config = dict(
    num_attention_heads=4,
    intermediate_size=3072,
    hidden_act='swiglu',
    positions='rope',
    qk_norm=False,
    bias='none',
    max_grad_norm=1.0,
    schedule='wsd',
    decay_fraction=1.0,
    decay_shape='pow',
    batch_tokens=262144,
    dataset='wikipedia_en',
)
Each number is 128 + 24 x the weight over its row's rms, rounded and kept within 0 to 255. Layers, rows and columns count from 0. The size above them is the row's rms in percent of the matrix's.

# layer 5 attention output (transposed), 512x768, rms 0.0603, rows 165-184, columns 672-703
size [121 112 115 120 119 122 118 114 119 122 116 117 118 118 118 118 119 120 116 119]
[[119 164 123 138 142 108 114 116 138 173 140 180 165 154 109 149 124 138 102 126 112 111 125 131 119 172 140 137 134 137 112 108]
 [145 136 143  84 158 154 138 124 100 145 164 111 133 160 127 115 137 161  99 106 170 113 128 130 120 161 125 110 101 138 107 110]
 [124 113 126 104 128 138 151 130  79  79 137 138 141 111 167 145 155 132 128  80 148 182  79  99 138 108 138 136 111 135 158 132]
 [ 73 109 146 180 138 126 148 170 145 125  69 116 107 109 121 146 179 131 126 126 132 131 144 117 136 149 113 142 163 154 103 123]
 [159 109 108 124  84 143  91 118 115 144 148 177 156 177  92 121 141 128 116 156 131  96 119  93 151 135 126 155  95  88 117 127]
 [168 135 102 179  85 147 104 126 158 145 129 139  97 130 146 104 109 136 172 142 104 107 103 125 105 131 104 138 154 110 116 163]
 [ 85 119 108 130 169 129 132 122 113 157 131 117 163  93 125  85 148 129 109 135 140 172 164 151 127 148 111 161 101 122 140 155]
 [ 84  92 133 122  85 112 143 181 139 161 136 117 104 185 110 136 117 169  75  86 150 144 160 184  90 112 170 130 119 142 132 120]
 [149 107 139 126 140  93 142 121 139 146 152 107 106 136 102  86  44 133 120 130 155 102 121 154 142 151  92 141 138 170 135 117]
 [119 118 128 122 127 103 118 157 122 160 131 119 113 131 110 110 119 139 143 113 134 145 134 111 141 111 106 125 112 122 125 119]
 [ 76 114 123  95 115 100 136 110 107 123 164 107 152 147 164 124  88 104 148  82  80 150 135 132 103 142 131  83 107 131 128 151]
 [119 140 160 173  87 147  88 153 133 146 158 116  88 151 107 128 152 131 146 127 171 136 115  91 147 119 145 134 133 150 123 148]
 [130 147 125 120 109 112 112 131 113 157 127  83 120 112  84 100 150 144  99 119 120 123 128 139 103 129 131 138 130 142 143 127]
 [144 197 127  99 166 124 103 148 105  96 156 116  89  88 162  92 101 124 152 113 164 148 120 141  78 111 168  74 129 120 124 159]
 [113 116 126 108 152 157 133 141 141 151 131 155 123 152  87 154 114 141 103 123 105 131 148 119 158 108 132 105 134 109 145 120]
 [ 91 115 176 148 133 130 186 161 119 119 142 116 130 134 112 120 115 139 145 123 122 145 134 152 127 107 103 119 131 181 107 112]
 [111 102 102 157 129 120 180 150 125 116 166 130 154 115 157  85  97 143 143  84 118 114 138  85  95 137 131 100  92 123 126 128]
 [130 129 159 112 128 108 159 120 120 123 130 100  88 115 148 110 138 141  99 162 148  93 154 135 139 168  85 136 175 112 124 141]
 [129 161 115 114 115 112 129  91 126 125 100 131 151 145 153 107 130 159 110 141 117 139 153 111 114 159 130 159 147 131 107 134]
 [142 102 110 122 152 133  89 117 134 139 128 164 131 163 115 154 159 135  92  65 134  95 134 135 112 133 101 131 107 127 134 110]]
# layer 5 attention value, 512x768, rms 0.0565, rows 166-185, columns 672-703
size [112 114 117 116 118 118 113 118 121 110 111 114 114 113 117 117 116 117 112 119]
[[117 141 132  83 160 127  94 142 140 124 157 138 119  87 144 183 137 114 119 138 140 129 135 132  91  98 136 157 127 155  99 129]
 [150 137 135 129 150 144 115 107 152 158 106 177 122  96  98 128 131 118 108 130 127 135 135  92 109 143  88 133 136 133 143 140]
 [106 187 136 109 128 135 113  99 132 115 122 119 160 143 130 119 122 144 135 119 155 146 137  99 143  51 147 115 158 154 113 178]
 [126 103 122 115 118 102 148 178 144  78 118 175 146 125 123 126 111 127 140 123 133 116 126  98 126 107 139  88 192  98 111 149]
 [106 125 131 178 130 109 157 106 114 116 163  85 167 168  78 104 114  94 141 152 185 107 143 114 172 140 103 106 113 135 114  89]
 [108 119 130 142 158 148 141 117 176 148 158 105  98 109 113 145 118  91 106 152 124  87 128 119 136  92 125 120 122 101  98 122]
 [131 181 130 157 136 158 156 159 156 127 155 108 118 117 112 161 149 141 131 115 179 113  97 135 109 145 128 118  98 142 112 106]
 [133 133 120 162 115 122 143 138 134 112 141 116 130 152  91 118 145 101 135 124 101 117 144 168 135 118 142 159 140 115 129 115]
 [100  94 103 170 187 163 120 132 152 141 139 187 118 130 126 134 135 116  96 137 116 132 149 140  93 175 143 130 137 150 109 146]
 [127 134 109  84 118  80 129 147 152 158  97 149 122 104 164 151  92 157 137 143 121 145 143 106 152 126 127 120 165 107 128 136]
 [143 175 123 137 112 107 123  99 119 113 113 106 123 207 137 124 144 149 152 141  99 142 111 174 123 144 158 112 135 100 137 140]
 [177 116 170 113 157  64 109 134 130 152 126 134 109 148 149 119 154  82 131 115 126 169 154 137 121 154 141 119 126  99 104 129]
 [122  86 145 124 101 124 101  97 105 157 155  78 145 177 109 132 169  67 102 115 154 127  81 129 132 142 106 121 151  97 110 135]
 [129 152 103 125 122 128 155 117  95 130 123 132 113 128 137 130 151 160 123 105 145  90 139 102 103 145 180 123 132 108 149  70]
 [135  92 139 112 116 143 121 182 106 133  99  89 146 125 108 127 140 125 137  96 141 132 182 160 138  81 131 130 142 131 158 118]
 [139 127 141  97 108 113 137 137 144 147  94  58 147 128 140  98 161 155 140  94  84 117 105 136 120 121 130 117 139 119 135 114]
 [117 134 121 135 107 158 148 161 106 169 139 137 145  94 124  96 131 146 126 161 155 112 126 143 155 137 147 150 147 153 163  67]
 [121 113 129 130 177  91 148 128 132 120  53 128 116  80 107 171 116  95 166 137 103 168 111 113 177 146  98 100 106 144 134 119]
 [110 133 130 100  96 157 132  83 138  94  83 145 113 114 140 154 104 128 132 145 152 126 146 104 143 146 117 124 118 124 118 142]
 [ 96 149 121 152 137 107 148 145 113 152 131 107 145 127  93 126 127 122 149 135 141 103  87 199 169 126  99 132 109 130  92  97]]